Each number is 128 + 24 x the weight over the matrix's rms, rounded and kept within 0 to 255. Layers, rows and columns count from 0. Numbers have three digits each.

# gate: layer 9 MLP gate, 192x64, rms 0.1, rows 187-191, columns 0-63
# up: layer 9 MLP up, 192x64, rms 0.101, rows 187-191, columns 0-63
# down: layer 9 MLP down (transposed), 192x64, rms 0.101, rows 187-191, columns 0-63
gate187:124147116136124128165163151136102139178120161103138120131128140145126144088140136118127127145105154115146094127098120137155123084094103119091151122130120103120138110087138137126135149111129129
up187:153120167094135140045184129040123095117220112116041127075184150100059178165145176107140143125168063101135162116173115069170134114102144086111138109104142148054209087138112111172081167145123098
down187:173087153087109186075161123055165080143196055132047220061139183125103149151099173065113149183146122123181152082204110121131144124098163112111222085180062081057166062165136098147099132135168142
gate188:118115144105129146133147117131111088162098114090087138143078099095165133108099151122123123111126142151096066085118133094127105125151110123101107077093114136103100157148126132147111175149137098
up188:128098145117177109132114132089167143122138117129129131112131140126156147103109141151155095170156162160106139105168117148109183160100105137130116158164124149146140087106125128134117125122103133
down188:158126126076108102109168097099136114119130187150147127157107144164108162110121142165114124103133099145137131096116152181138119144146140152120145122102134151136130132129148118112101103149155141
gate189:164128148138091090129178144123143143125151166140132119105106112108128156109110120111131079147154144150129148086148148149132127095126162107146145119110164134131128108152092128117148145126093150
up189:125114139132122130110145151126139127140107107120140130115157131098160123108122121122079095130151105156119169135142162100131142138171102150142170101149101157154133119126090129154128161132163074
down189:169143144169116114080123148125133151144131172132124146126074124166076121131090109102150095143140117151142108117151140098108119094147139071128143129148146113169146101121133109108183131140112146
gate190:122103127091104136142144099101148080134117144109118105123121088095171116123103099085103129165133120157123126087179155179114122108137119106111145115132165108161132135147119171131133110166124137
up190:125092151163096130100163121138114122123141185088148139117090143148131106083114086122143117121102114108132145103111099162129153165121106120158143164157119126120120140090126169172117112155102147
down190:102154112115132111090120133149146113167156107141158120151113113143131151154133113109132159133114151164126129113121112085111108109129102130136148112161137138101129092086114166111152152150150155
gate191:132134138162117106137128145126090092154137162115152148131166124083122124140152158159111108164098148140110128094124105147107158082171133127100131069094115167153137122145155152117121161168106151
up191:140126109159157095140135161165094151092166141157110133153091143159095152129126160148128133098112121145141083116140127093081153094136132142116074133105089135094140146123186144168116145105145146
down191:173106155093117146147149068150126083124106139116120162171162127128161121134111131170174164128165129136146130105148160148162132132132125131114112098135139128169095142134102136122104116121110125